Each number is 128 + 24 x the weight over its row's rms, rounded and kept within 0 to 255. Layers, rows and columns count from 0. The size above them is the row's rms in percent of the matrix's.

# layer 7 MLP down (transposed), 1024x256, rms 0.0886, rows 37-63, columns 0-127
size [109  98  97  94 112 104 102 109  92 110  98  99 104  99 101  96  97  91  97 105 104 112 108 101  89 101 103]
[[146  67 110 124 154 104 129 125 122 146  92 102 161 151 145 144 132 127 115 150 149 101 154 100 142 121 182 112 135 163 114 127 102 123 130  86 120 110  98 163 116 142 113 154 130 163 148 114 164 103 119 116  95  97 108 134  94 145 135 117 148 130 119 115 142 133 144 106  85 124 149 141 149 128 135 109 145 126 125  79 157 163 133 149 158 141  83 123 142  80  71 159 121 168 109  91 112 159 145 117 117 113 134 127 105 121 109 151 141 118 122  79 128 131 148 166 153  99 182 121 122 117 138 128 128 113 128 170]
 [ 99 140 104 122 132 146 146 103 153 128 153 137 101  96 123  78 141  94 104 116 125 130 127 155 152  78 117 130 142 122 152 152 143 152 158 107 115 139 127 170 136 142 101 161 151 104 128 157  97 145 125 165 147 103 142 166 164 125  94 159 108 123 115 133 128 136  91 133 146 128 144 164 128 138 142 118 149 129 136 115 140 162 113 146 107 105 140  99 156 117 115 151 109  82 152  94 138 138 129 142 162 109 100 130 119 120 126 162  98 127 107 116  94 136 117 118 101 122 140 136 119 137 125 156 118  64 110 101]
 [116 147 144 123 138 123 109 162 139 145 110 155 121 139 120 111 121 159 142  78 144 123 130 111 164 178 119  93 131 126 111 145 147 128 131 108 143 172 113 176 153  79 131 143 128 129 169 151 121 144 141 159 179 141 151 140 111 124  84  97  72 110  92 113 143 143 115 109 156 111 172 146 152 117 158 145 138 129 128 153 167 152 124 128 159 142 131 110 158 183  98 136 152 104 154 149 158 125 113 125 129 147 126 136 136 110 121 151 124 106  87  96 126 118 145 137 133 121 149 139 134 120 168 146 108 136  99 139]
 [100 138 119 125 109 136 140 109 104 141 138 106 116 109 119 103  95 117 120 137 139 154 130 125 156 139 138 136 154 145 167 110 144 129 128  51  85 108 159 116 154 119 161 125 143 152 100 176  93 162 137 138 104 116 157 162 107 148 124 125 136 128 103  91 138 139 129 100 150 150 140 130 113 120 106 141 142 170 150 129 209 121 107 162 113 119 134 140 132 124 106 148 134 173 116 208 124 116  81 207 114 150 138 134 127 128 113 106 139 156 147 133 137  92 175  83 117 108 140 120 137 127 106 109 132 117 143 141]
 [132 107 117 131 102  74  99 137 166 128 122 134 145 132 109 124 127 122 124 124 118 111 112  83 130 130 156 188 146 131 102 192 158 134 132 184 119 141 127 106 148 108 137 113 141 158 124 104 142 154 123  77 142 159 138 114 124  85 142 131 155 129 138 164 134 153 159 133 141 143 143 169 138 152 108 148 164 129 166 108 129 120 112 122 145 139 113 155 153 172 109 154  91 107 110 152 157 137 136 103 170 168  92 146  68 127 121 136 124 109 124 155 154 160 104 134 107 104  79  96 118 112 134 112  94 137 127 126]
 [132 123 131 131 139 184 147 140 126 137 123 133 179 142  69  98 108 170 160 138 120  95 139 112 132 168 137 111 136 131 123  92 140  96 127 109 139 158 102  88 103 101 121 136  88 174 177  99 139 171 113  90 126 110 159 175 115 126 146 163 159 144  83 118 131 108 150 117  85 132 118 124 139 119 137 177 123 134 113 142 135 137 145 144 144  95 135  98 128 170 118 105 151 167 113  75 116 110 122 107 128 158 123  90 126  81 115 141 151 107 143 123 157 131 129  89 125 134 162 101 117 162 126 143 116 151 127 161]
 [148 160 120 113 123  67  74 109 117 108 159 128  86 120 147 134 134 110 134 148 152 130 119 133  99 117 128 151 132 129 138 129 130 112 115 139 135  91 112 101 118 133 169 127  74 153  98 103 132 159 119 124 118  93 150 151 120 114 154 118 118  93 134 107 159 139 103 138  98 130 162 133 149 149  99  82 102 104 167 156  91 109  91 108  96 125 171 132 122  91 178 166 123  94 148 107 109 109 125  85 141 177 144 128 128 188 146 127  98  95 102 167  94  82 106  91 138  84 120 151 150 130 131 114 102 114 128 156]
 [137 113 160 148 136 134 134 128 120 116 148 123 127 161 106 113 142 118 100 114 145 129 128 127 128 143  67 118 153 125 156 124 148 133 102 122 102 163 125 141 111 102 136 110 143 118 115 126 106 140 105 130 178 167  93 121 124 114 157 133 111 145 179 155 141 147  82 114 210 147 179 135 143  99  99 141 139 144 126 156 124 110 169 114 107 181 139 102 122 108 125 121 143 110 140 132  86 113 103 143 122 152 136 111 114 128  94 105 128 108 146 110  97 111  92 115 167 150 136 127  98 144 125 141 117 161 136 125]
 [194 128 129 136 125 122  84 126 111  89 131 116 156 164 135 154 155 141 119 115 159 122 102 114 110 141 145 105 148  71 128 119  98 120 130 129 133 118 116 120  99 134 121 133 117 150 171 117 144 177 105 124 129 152  83 168 124 114 120  82 116 105 162 142 112 154 111 146 121  89 129 139 185 109  98 100 150 114 111 125  89 153 111 114 143  93 148  84  97 153 136 106 149 111  84 165  86 103 106 148 123 194 152 119 118 150 145 141  88 156 130 107 131 140  99 128 113 147 136 116 130  90 150 131 157 133 156 122]
 [114 135 136 147 130 144 131 107  94  92 180 115 108 152 129 159 127 133 143  80 123 137 182  87 146 127 146 119 118 134 128 116 160 130 131 137 144  89 129 116 148 112 139 118 111  99 144 118 135 151 123 139 104 119 110 111 145 131 140 156 133 119 129 105  96 144 164 102 185 134  59 126  56 169 145  96 137 114 116  73 133 100 128 119 135 128 123 105 134 102 166 111 153 111 129 146 113 145 140 150 107 138 117 105 120 161 115 107 100 127 211 135  99 146 121 160 140 148 136 116 150 136 146 132 120 109 113 161]
 [114 132 132 122 121 108 146 126  89 130  92 126 140 135 118  89 144 108 123 129 142 108 132 136 128 143 110 158 109 137 131 134 177 134 128 102  90  77 124 134 103 156 157 129 144 121  91 142  91 130 125 170 136 141 169 171 150 139 129  96 141  98 144  82  97 165 133 102 127 116 109 144 184 106 145 156 146 133 111  99  78 139 148 125 109 149 183 119 130  98 135 114 122 164 134  95 122 122 116 104 163 158 150  76  90 138 139 131 137 163 145  85 119 116 128  92 129  80 145 151 148  92 107 140 121 115 107  92]
 [ 84 137 109 150 114 122  83 129 151 112  92  93  91 104 132 124 130 159 141 148 114 138 109 126 117 126 108 131 143 142 121 125 201 123 125 148 124 130 120 175 128 129 154 110  82 118  81 139  90  98 102 107 117 102 169 118 105 121 125 127 139 127 119 181 142 103 110 124 115 140 125 159 120 137 111  92 156 107 131 162 129 176 133 141 188  65 145 137 137 163 137 106 146 100 147 139  74 122 112 106 145 140 111 137 109 113 175 129 140 140 121 102 149 141 150 154 129 137 137 118 129 177 170 113 156 105 124 154]
 [137 101 140 154 135 181 107 119 126 141 133 151 142 145 115  95 108 162 155  90 138 148 132  95  81 166 171 129 133 175 108 117 151 102 120 112 159 141 123 132 127 109 128 137 105 122 117 146 167 133 110 145 101 128 146 150 170 124 126 131 134 167 127 166 133 121  80 142 111 153 133 148 133 119 113 173  99 145 121 157  82 117 119 152 187 118 103 109 127 122 131  86  85 152 116 127 149 133 169 130 178  95  94 160 117 123 162 125 152 106 133 139 130 145  96 124 122 106  96  86 146 152 146 124 122 121 163  96]
 [169 103 135 157 103 123 132 115 150 152 151 181 137 154 145 128 131 118 134 135 137 135 118 146 113 113 164  98 130 137  95 122 145 139  86 123 138 118 118 106 133 150 119 135 130 131 126 142 134 116 109 152 176 137 131 104 125 149 112 134 150 100 102 115 139 143 111 135 122  85 123 123 156 144  77  96  92 103  97 122 151 169  99 126 137 126 109 158 115 101  75 149 115 140 117 126 145  96 139 156 133 133 167  98 109 167 124 142 132 111 147  94 108 132 125 134 126 140  97 119 123 145 155 122 152 150 164 175]
 [152 113 114  98 165  93 129 135 143 112  97  85 137 155 133 155 118 109 114 115 118 115 157  98 112 105 156 117 136 121 168 119  88 113 168 132 135 117  95 125 113 123  66 149 127  88 126  86 102 133 125 121 155 128 126 133 103 117 116 100 161 126 130 112 122 121  89 166 144 160 160 112 124 132  95 145  83 123 109 117 150  82 139 134 148  98 125  87 169 116 151 123 154 102 129 105  83 109 113 110 100 106 148  96 127 131  99 149 118 105 146  87 103 123 128 111 177 136 152 152 105 131 129 106 129 140 120  91]
 [104 101 103 114 130  72 116 158  67 127 143  65 128 133 156 155  81 136 117 122 159 108 120 126 134 142 110 128 108 139 115 102 120 112 154 153 127 127 154 133 112 141 113 126 100 115  77 122 147 136 157 137 106 161 146 130 134  79 160 152 107 145 107 113 135 148 126  88 143 134 118 147 114 113 167  96 119 109 142 112 143 189 123 143 135 106 134 127  82 130  89 138  90 156 124 135 118 107 191  77 132 193 106 161  98 113 119 126  97 100 130  93 125 105 137 118 109 123 156  98 126 111 112 132 127 130 136  86]
 [154 130 132 104 108 156 170  92 100 135 155 112 123 162 143 130 151 107 103 121 123 172 156 148 101 142 126  92 141 165 111 137 132 125  91 151 145 141 140 145 158 157 135  95 129 153 151 131 120 135 121 144  72 134 103 161 127 146 188 125 117 109 118 119 132 116 109 142 141 109 135 118 120 140 119 100 141 123 113 121 140 148 110 100 115 133 140 117 120 138 116 151 143 160  93 146 122 124  87 135  75 143 133 158 100 129 113 104 161 143 179  99 176 124 161 127  86 114 144 135 152 113  72 126 108 135 126 113]
 [119 107 103 120 161 122 141 158 110 112 123 171 170 140 139 143 103 120 115  79 172 186 144 146 128 181 126 101 144 134 146 101 154 142 119  72 130 136 166 119 122 121  99 131 103 113 122 122 126 128 153 145 148 154 108 159 116 151 142 126 152 144 145 125 128 142 101 113  88 109 134 118 134 125  87 126 114 141 115 141 103 157 112 167 130 123 166 145 146 105 129 164 123 176 142 100 139 138 116 162 102  71 135 157 115 113 124 151  99 169  96 130 112 164 112 123 181  97 117 107 109 127  96 160 118 150 142  32]
 [106 112 174 174  98 153 132 100 102 137  95 100  96 139 162  91 126 157 149 100  83  79 153 152 137 147 131 130 126 138 158 155  93  93 180 123 116 139 104 135 117 150 156 145 173 113 121 115 108 140 112 137 114 134 111 152 144 167 140 162 146  92 116 133 155 122 159 157 110 132  92 126 113 141 116 132 134 148 142 126 110 135 142 103 152 135 120 131 103 105 133 127 142 136  55 121 130 129 125 170 138 144 166 109 163 176 137 148 133 117 143  80 139 158 120 128 126 124 116 133 114 118  79 154 156  90 100 116]
 [137 167 146 130 116 145 105 123 101 154 169  97 167 163 133  99 151 135  64 133 147 117 113  83 111 127 106  90 103 142  99  99 110 127 123 144 121 104 122 163 117 113 155 102 141 113 121 140 102 101 113 156 120 126 127 120  85 150 109 138 144  89 126 135 105 153 111 150 135 149 153 127 141 136 152 121 137 109 132 153 147 110 140 154 167 152 119 128 114 117 115 129 162 119 122 127 160 145 142 132 103 137 123 128  98 114 124 133 111 146 118 147 124 155 123 127 119 134 125 104  44 130 147 118 146 152 136 133]
 [103 134 151 121 120 116 129 148 132 141 122  96 177 157 113 125 148 166 126 166  99 133 150 148 119 116 162 140 154 145 131 122 116 122 144 143 118 173  94 105 161 106 141 139 122 138 125 154 122 135 157 128 132 176 110 115 104 141 153 156 159  94 114 125 129 130 161 155  99 168 108  96 154 109 158 103 105  97 124 151 144 132 128  96 120 107 125 129  88 127 188 162 167 148  87  96 105 173 159 105 156 160 136 102 157 147 191 144 122 133 168 137 121 107  65 133 105 122 113 115 112 142 181 157 105  86  84 147]
 [155 137 145 115 158 130 131 143 128 119 121  89 137 162 136 116 119 108 111  86 122 133 133 121 133 130 141 118 154  95 135 123 133  91 174 108 163 131 106 112 102 120  81 106 157 132 109 123 155 147 132  87 157  78 112 127 150 155 141 133 130 106 169 128 147 119  92 182 110  86 164 117 133 128 111 130 140 130 192 115 125  98 129 145 121 132 120 101 140  89 135 143 131 149 187 125 163 148  86 169 142 121  93 171 134 142 126 168 114 131  94 166 134 133 137 135 125  82 121  84 131 103 142  99 119  96 133 177]
 [113 135 124 131 119 153 103 116 167 121  88 115 150 130 143 154 147 143  98 136 106 150 123 147 127 119 146 135 120 149 126 113 123 130  96 167 103 100 104 135 115 100 139 115 171 168 153 141 143 180 163 156 131 129 107  93 141 108 151 174 102  98 133 118 140  99 139 158 133 112 112 143 146 137 122 185  99 131 139  98 132 139 149 133 160 151 105 110 121  59 126 120 147 101 149 113 136 144 129 151 172 111 152 115 123 145 142 152 126 116 122 101 133 115 161 133 117 153 124  80 134  97 108 112 118 144 128 147]
 [137 125  90 147 135 117 116 111 155 130 155 144 168 112 162 165 113 123 128 150 117 140 100 112 131  87 129 141 132 142 144 160 116  77 130 123 118 131 142 106 160 151 147  96 120 107 114 127 110 109 150 151 107 142 133 180 124 122 120 145 115 133 150 104  94 129 115 159  99 120 133  76 139 131 118 116 116 153 129 127 156 141 104 114 116 138 179 138 136 145 118  97 140 153 113 103 151 181 161 124 128 126 163 124  96 155 176 131 147 126  87 148 116 132 165 126 131  89 135 137 133  95 146 177  93 143 127 135]
 [159 116 160 177 126 163  98 166 113 111 138 127 110 123 124 126 112 152 156 129 171 159 160 145 104  81 163 125 138 122 113 183 116 115 118 136 125 117  86 110 127 145 123 129 114 127 104 143 133 131 123 108 119 105 124 105 134 138 130 173 214 113 120 129 113 170 142 155  85  95  91 132 135 135 118 127 140 153 106 106  62 104 164 123  87 146 124 157 115 138 132 159 104 129 143 150 127 120 135 163 116 143 109 184  91 154 139 125 149 151 152 205 116 146 118 113 116 110 118 133 126 139 144 121 140 188 135 131]
 [122 123 159 178 183 142 125 130 109 130 110 139  96 119 143 121 137 108 109 126 147 113 145  91 112 143 110 121  87 108 114 133 184  98 131 156 177 140 135 101 157 107 143 129 144 138 109 110 105 104 154 154  86 139  92 119 104 123 174 112 131 138 149 134  99 113 139 121 113 126 132  87 142 133 133 145 123 105 175 170  59 138 132 118 112 119 175 141 159 111  84 138  94 113 130 158 106 115 148 103 116 171 154 156 117 133 162 151 174  94 124 122 124 103 124 122 103 106 126 115 116  97 125 109 149 129 147 126]
 [148 128 138 117 159 134  75 112  98 159 121 129 141 141 134  90 115 129 160 155 149 108 133 127 105 129 109 151  93 109  95 112 113  99 135 131  97 150 124 159 183 108 141 117 152 135  86 158 110 178 124  92 115  82 127  77 153 128 144 123 111 150 118 136  93 106 128 171 185 133 153 156 123 116 125 151 186 147 131  97 102 123 148  89 132 145 126 180 164 142 140 117 110 160 105 100  93 160 149 119 137 143 125  93 143 143 134 186 123 151 116 149 151 160 129 172 128 169 158 101 183 102 111 113 165 121 136  81]]
# layer 7 MLP up, 1024x256, rms 0.094, rows 38-64, columns 0-127
size [ 97 100  97 108 104 102 110  92 115  97  97 105  98 101  96  98  93  99 107 105 109 112 102  91  98 104 103]
[[146 136 126 181 147 131 167 116  85 130 156 156 126 116 172 125 149 152 141 167 186 143 169 115  93  93 120 130 139 119 137 110 112 141 139 129 126 137 142 147 168 161 128 150 127 161 140 152  96  87  97 139 145 146 156  95  85 109 124 153 109 138 126 193 141 110 118 113 134 166 116 158 110 129 170 118 146 174 139 137 103 117 181 162 122 124 121 129 151 122  79 122 123 106 155 132  96 161 136 126 127 150 108 126 156 147 110 128 144 132 117 160 108 106 150 142 124 132 107 162 132 105 106 180 130 131 160 147]
 [ 92 119 152 114 130 103 100 148 127  91 124 144 136 131 142 142 103 174 190  92 160 128 122 123 115 112 150 161 166 119 125 118 107 108 138 135 149 104 142 156 144 145 139 144 124 138 140 161 127  80 150 118 140 120 152 160  86  83 110 103 134 118 110 145 144 143  92 139 140 199  99 161 128 176 141 163 153 110 111 145 138 135 118 103 141  94 114 167 116 140  86  71 110 113 139 138 114 146  66 148 147  98 206 160 108 102 129 106 116 116 139 126 135 147 115 157 121 144 171  98 115 149 115 134 104 137 125 143]
 [147 118 143  88 135 146  94 167 124 118 129 126 147 129 194 127 117 167 130  99 123 112 135  87 107 163 128 142 161 138 116 135 114  88 171  75 131 130 145 118 101 150 143 130 134 115 110 159  92 114 121 111 175 118 147 136 120 112 152  90 123 138 144 138 162 145 162 148 115 126 121 111 130 147 153 115 154 111 118 135 144  76 103 169 148 140 162 114 138 148 173 130 148 143 152 105 119 155 135 162 104 173 174 153 165 102  84 113 125 171 125 119 150 184 139 126 147 146 119 129 131 119 148 152 128 175 149 134]
 [132  89 123 119 105 109 159 134 147 109 144 135 113  92  97 103 127 175 106 161 171 120 126 132  92 117 130 120 136  96 141 160  97 124 138 160  83 130 115  98 146  97 137 112 117 137  98 146 111 103  89 154 163 123 159 130 113 128 138  96 147 101 156  87 125 163 160  82 151 124 127 130 103 119 102  92 153 155 143 114 130 124  64 102  68 102 101 164 171 134 157 172 135 145 118 117 188 134 140 121 125 176 153 149  90 149 126 126 140 114 147 176 107 151  93 113 117 115 103  75 167 129 135 142 160 141 138 144]
 [119  91 102 114 103  99 154 144 106  99  90 140 102  80 128 170 146  79 150 121 157 111 116 147 102  98 132 122  96 115 130 146 135  93  87 105 107 153 113 131 128 136 160 128 122 135 124 113 145 152 148  97 134 104 116 163 154 115 113 120 118 131 121 113 115 158 108 131 127 171 110 181 121 106 164 130 145 152 125 147  87  60  98 119 149 154 140 135 112 167 141 107 113  94 108 158 116 139 131 116 171 145  98 129 151 101 130 113 119 140 104 112 143 132 108 164 126 146 107 132 135 109 129 125  99 163 167 145]
 [129  66  90 121 117 104 126 131 145 132 140 154 156 148 151 124 148  97 106 109 139 135 118  86 146 163 131 182  86 123 137 115 137 144 119 154 171 180 113 148 113  83 120 133 134 177 143 111 124  87 148  82 114 123 115 151 109 140 143 125 121 157 139 126 147 163 155  62 138 144 117 110 102  94 148 173  96 182  99 183 158 104 167 103 151 150 112 139 170 142 123 144 131  94 140 102 118 114 114 133 104  93 131 133 120 157 139 118 135  86  87 135  77 160  72 135  99 103 128 162 106 133 141 130 118 152 138 146]
 [153 147 142 142 122 129 137 106 144 145  88 136 113 117 108 110  94 137 150 148 166 170 147 162 116 137 148 122 119 111  87 134 128 131 137 113 105  90 130 122 130 107 127 113 109 167 135 141 136 149 144 114  75 123 118 142 148 106 170 172 121  65 114 150 109  78 112  90 120 171 103  80  90 133 161 184 134 147 141 172 134  92 122 100 138 146 145 178 117  95 110 130 114  79  73 132 114 160 110 101 132 149 155 139 127 115 145 124 140 116 148 114  87 157 139 167 124 157 101 148 161 172 107 104 158 135 174 155]
 [ 64 134 118 103 105 121 132 114 116 127 149 140 127 132 106 155 120 153 114 107 159 112 176 122 143 142 110 134 117 108 144 106  91 117 106 103 139 178 112 118 145 123 167 126 154 124 110 101 118  80 134  91 133 155 133 123 122 129 118  97  89 169 103 108 174 145 137 105 123 182 138 138  98  82 133 136  93 110 119 141 156 107 108 183  96  94 112 140 175 133 105 117 142 157 106  88 190 156 128 131 115  99 172 123 135 146 129 108 184 125 122 192 143 120 125 117 139 129 121 151 148  93 104 169 134 139 139 124]
 [129 136 146 120 117 137 112 157 132 120 123  98 159 120 186 122 161 134  94 166 128 134 141 141 106 153 110 149 129 129 134 144 145  62 122 119  93 178 143 134 149  99 129 131 105 136 118 163 101 126 180 125 131 200 108 124 130 131 153 170 144 126 131 153 178 127  95  96 121 120 102 122 123 129  92 168 135 108 133 183  68 118 100 143 135 106 144 104 132 122 139 142 147  78  99  97 147 127 130  92 141 153 115 153 152 104 154 149 129 119 111 113 157 111 115  97 124 128 125 153 138 157 104 128 146 169 132 144]
 [113 167 135 118 137 127 162 138 113  96 167 137 150  91 106 144 139 102 136 172 107  68 125 156 170 119  82 139 116 146 119 198 133 126 128 135 129 103 105 104 123 103 159 111 147 160 121 107 141 147  94 121 113 133 142 185 109 135 154 172 126  97  64 126  93 132  99 170 118 105 124 118  89 133 132 178 157  97 106 142 129 123 116 138 123  80 124 104 115  82 147  84 111 139 100 124 161 111 139 168 137 159 132 141 117 130 124 106 166 100 120 128 121 141 124 143 153 119 129 140 192 122 110  86 102 124 106 144]
 [134 142 111 153 109 104 144 102 101 135 128 105  85 122 112 146 148 125  92 111 158 117 145  99 172 142 130 166 105  96 108 146  84 130 116 166 107  99 124 113 125 110 191 116 157 181 103 123  97 141 135 150 134 140 136 120 121 140 136 145 171 131 140 131 114 148 145 133 115 112 156 136 132  95 137 150 122 162 159 148  90 128 139 156 113 130 110 122 156 150 144 107 144 110 112 119 167 114 177 154  87 111 133 143 132 127 111 161 113 113 142 116 177 113 134 139 156 137 116 150 136 144 179 120 142 132 179 149]
 [154 151 124 167 131 114 120 162 169 190 135 133 113 135 146  94 117 165 111 176 120 112 133 138 117 171 137 191 111 148 136 133 129  87 119 114  83 115 156 139 106 113 124 144 145 174 115 142 162  80 133 155 131 112 132 113 111 113 121 173 106 154 122 144 134 154 120 163 109 141  99 132 139 108 122 147 129 150  77 125 145 138 144 174 114  73 139 146 106 135 112  98 128 127 113 151 175 135 148 184 126 137 165 128 101 148 133 135 149 113 154  65 104 142  96 124 171 118 139 133 149 169 152 140 136 138 152 148]
 [153  89 128  79 150 116 147 101 111 147 171 108 131 143 149  84 103 106 161 130 133 120  83 107 138 176 145 151 114  73 100 138 123 125 150 151 101 164 120 149 134 148 172 109 114 148  97  92 115 126 105 130 170 119  89 144 103 106 116 115 102 127 159  73 114 104 144 125 117 146 113 132 140 110 121 138 159 159 154 130 171 119 135 110 130  84 114 143 136 149 135 111 151 159 154 118 133 116 121 140 130 151 152 143 113 105 157 151  82 116  95 103 162 158 113  89 141 141 104 151  84 132 157 128 155 144 153 143]
 [134  60 131 101 145 125 159 138 134 112 119 143 109 142 161 113 112 125 168 109 109 121 115  92 128 148 133 128 121  64 134 131 148  59 172 139 147 172 137 112 143 109 115 165 124 169 112 137  99 165  93 115 148 147 109 129 106 153 124 122 169 124 150 126 145 149  96  70 140 117 150 139 162 126 119 153 145 150 156 103 158  79 147 118 150 116 100 147 132 165 124 114 169 110 105 122  90 124 161 137 128 125 138 123 142 122  87 139 100 131 109  88 127 131 127 131 131 157  88 126 148 131 136 134 132 141 106 143]
 [106 110 161 140  91 137 141 118 149  87 121 168 135 114 137 165 123 135 127  80 102 131 156 124 164 127 142 165 135  98 105 153 104  95 154  89 104 111 143  94 144 153 175 108 104 145  70  95  92 148 128 133 171 145 125 114 149 124 148 131 104 131 155 138 125  91 113  84 127 144 142 168 128 148 136  88 122 119 145 131  99 126 138 107 147 134 152 158 151 125 132 137 119  95 125 130  93  84 115 118 152 129 151 122 109 153 118 120 150 141 121 139 111 115 120 126 104 132  66 164 153 137  71 157 143  98 126 143]
 [158 164 120 139 149 137 111  97 114 139 113 141 174 153 133  97 136 115 212 161 119  89 144 156 137 115 121 158 105  92 151 139 137 123 101 156  94 121  98 100 166 147 143  96 186 114 112 147 160 145 139 109 124 161  92 139 122 113 139 111 104 127 101 138 147 144 129  95 186 104 104 134  92 183 133 119 158 129 141 170 109  90 108 134 164 165 156 136 155 107 154 103 143 128  92 116 114 145 120 134 150 134 144 154 167 144 129  97 132 135 127 121 118 178  93 105 144 133 130 128 136 145  91 125 162 162 141 138]
 [132 127 103 125 139 109 145 120 104  98 151 138 108 138 111 129 117 110 129 108 123  94 109 142 148  95 149 183 126 112 110 137 110 103 103 105 146 135 145 150 126 142 148 151 136 204 155 143  97  93 105 122 147  96 147 145 110 131 148  84 131  95 144 136 120 122 128 119  99 163 122 159 142 167 103 149 131 153 140 122 183 144 130 100 138 150  75 121 135 121 103  84 122 151 104 121 137 149 133 129 161 153 145 117 138  80 132 138 109 135 121 112 131  98  96 101 104 168  86 137 147 157 154  78 195 111  84 147]
 [131 118 111  53 159 129 105 156 139 119 141 127 135  89 135 151 141 163 134 140 127 112 124 162 131  98 112 187 162 144 101 153 141 120 149 118 132 147 141 164 141 142 131 100  75 133 109 119 125  99 130 120 128 125 136 134 151 143 126 101 156 103 105  95 120 137 150 128 128 125  96 116 108 147 132 147 121 116 106 137  95 133  84 144 132  99 113  91 127 200 129 130 161 152 191 157 167 174 140 111 156 138  81 150 139  85 139 137 139 152  90 129 132 123 140 133 104 173 118 117 140  98 121 125 138 109 158 143]
 [120 120 135 143 151 146 132 133 112 147 134 114 103 117 109 145  60 169 140 179 139 136 132 151 109 123 164 189 116 118 131 137 116  72 112 120 121 181 144 125 134 155 124 117 111  76  91 131 129 177  93 100 179  95 120 118  88 129  98 141 136 164 115 130 108 145 171 140 127 124 103 138 117 121 107 115 103 141 123 117 149 121 124 124 103 100 103 139 160 115  78 136 105 149 128 117 134 149 159 130 130 125 129 134  96 108 126 156 107 154 161 124 142  85 114 124 146 145 139 166 147 113 145 149 135 153 136 148]
 [123  99 135 121 128  74 168 148 125  97 171 119 147 139 150 106 122 101 101 148 145 126 143 162 141 103 130 128 120 131 124 144 117 119  90 111 106 165 146 157 109  78  96 128 145  97 109 141 121 120  94  99 132 142 136 132 151 125 143 112 143 147  96 131 146 147 138  96 136 101 105 158  87 120 138 132 125 185  93 158 163  92 136 115 157 179 139 103 127 121 177  78 135  98  74 131 130 149 100 153 141 115 113 128 101 125 117 105 137 104 132 152 164 131 154  98 113 125 104 179 109 131 100 142 138 142 151 138]
 [117 132 153 132 181 190 212 126 117 132 118 163 168 127  86 131 122 126 128 107 132 121 173 149 126 140 149 122 132  84 114 141 116  78 178 115 164 145 121 130 146 131 143 125 154 143 147 147 117 119 124 118 103 147 123 123 117 128  98  99 103 149 128 103 118 135 129 114  78 130  98 115 110 168 145 112 144 137 113 134 122 102 111  97 117  92 104 139  98 152 125 137 145 132 163 109 124  92  89 116  88 164 164 150 104 103 119 158 133 101 119 180 111 153 120 151  93 131 148  90 124 110 112 119 156 173 127 155]
 [119 105 127 155 114 123 124 169 100 112 117 172 125 130 143  75 146 177 147 125 125 132 116 126 147 106 151 147 121 106 175 109 111  86 135 128  99 126 126 131 126 149 123 141 157 173  93 128 142 106 162 131 118 117 149 161 126 116 124 136 130 135 123 107 120 116 150  74 113 130 109 177 125 145 137 162 153 104 135 120 147 125  71 144 154 183 152 106 109 123  99 110 103  88  99 128 143  95 118 111  95 111 129 136  92 154  83 136 125 158 136 171 117 105  45 181 138 109 144 127 153 105 142 106 142 123 134 156]
 [ 93 150 120 155 139 134 118 140 140 134 124 166 127 127 141 117 145 115 126 119 120 133 135 183 121 133 128 136 130 133 160 189 132 127 147 134  84  92 110 121 151 120 112  94 141 142 112 132 132 103 105  95 162 128  99 182 144 113 152 143 138 135  99 175  97 142 133 115 146 100 112 138 151 167 160 191 110 127  89 124 115 145 103 100 124  97 129 165 111 139 113 107 201 133 159  72 194 108 105 142 118 127 169 138 133 191 120 141 153 119 134 158 102 109 151 154 125 129 129 100 198 151 116 152 146 123 154 142]
 [125 168 111  91 159 119 170 156 170 120 122 134 161 113 139 130 127 153 132 137 139 133 175 108 111 217 117 149 133 109 110 135 113 148 135 106 164 157 149 131 104 125 138 113 100  95 143 134 133 119 103 119 144 158 125 129  92  91 144 126 121 148  90 121 132 132 103 129 133 171 114 120 115 137 141 124 116 117 146 161 142 141 129 147 170  93 140 112 188 169 141 120 132 150  65 138 136 109 118 143 122 143 103 146  86  86 158  99 144 107  98 113  83 131  97 130 114 172 141 101 150 128 122 129 179 120 122 127]
 [120 135  92 187 135  77 123 111 124 135 113 119 169 111 127 123 107 146 102 116 136 116 145 106 169 147 109 147 143  88 109  86 141 102 156 123 135 116 144 114 123 118 145  87 157 132  92 122  52 112 150 129 157 121 144 151 109 130  86 112  98 116  81  93 154 126 154 101 111 165 142 157  95 135 181 106 130  98 108 141 139 113 129 155 123 164 129 135 104  98  93 110 127 127 106 142 110 130 116 163 112 106 124 135 136 105 118 141  88 134 161 105 106  94 125 125 121 161 100 121 185  90 114 165 145 134 146 151]
 [122 166 150  99 158 146 186 120  98 176 130 121 132 147 132 172 157 159 149 151 136 119 161 117 159 172 149 135 143 108 161 135 138 129 117 121 139 105 145 149 118 102 139  63  91 108 126 112 113 102 133 153 135 146  62 139 142 124 118 138 110 143 100 150 133 166 122 155 114 164 146 113 166 168 143 136 119 135 120 134  87  92 150 167 140 109 127 103 102 169 149 110 139 105 116 142 101  80 129 140 135 118 133 132 147 181 152 102 106 157 101 109 111 112 127  89 135 117 108 139 156 148 120 124 153 145 114 156]
 [131  96 156 125 129 137 132 103  91 114 135 109 107 105 109 112 108 144 126 131 111  83 123  93 153 131 152 146 148 129 132 144 138 138 106 148 176 107 152 127 100 118 169 128 127 162 111 129 107 143 105 161 141 129 124 147 142 116 122 147 159 130 141  91 154 127 143  93 151 123 100 147 131 140 117 195 136 108 136 137  89 134 115 187 127 115 124 140 111 146 163 122 187 103 181 128 138 159 161 109 143 158 121 140 113 140 161 146 118 149 120 133  85 114 156  93 111 137 104 130 151  82  97 125 164 141 147 138]]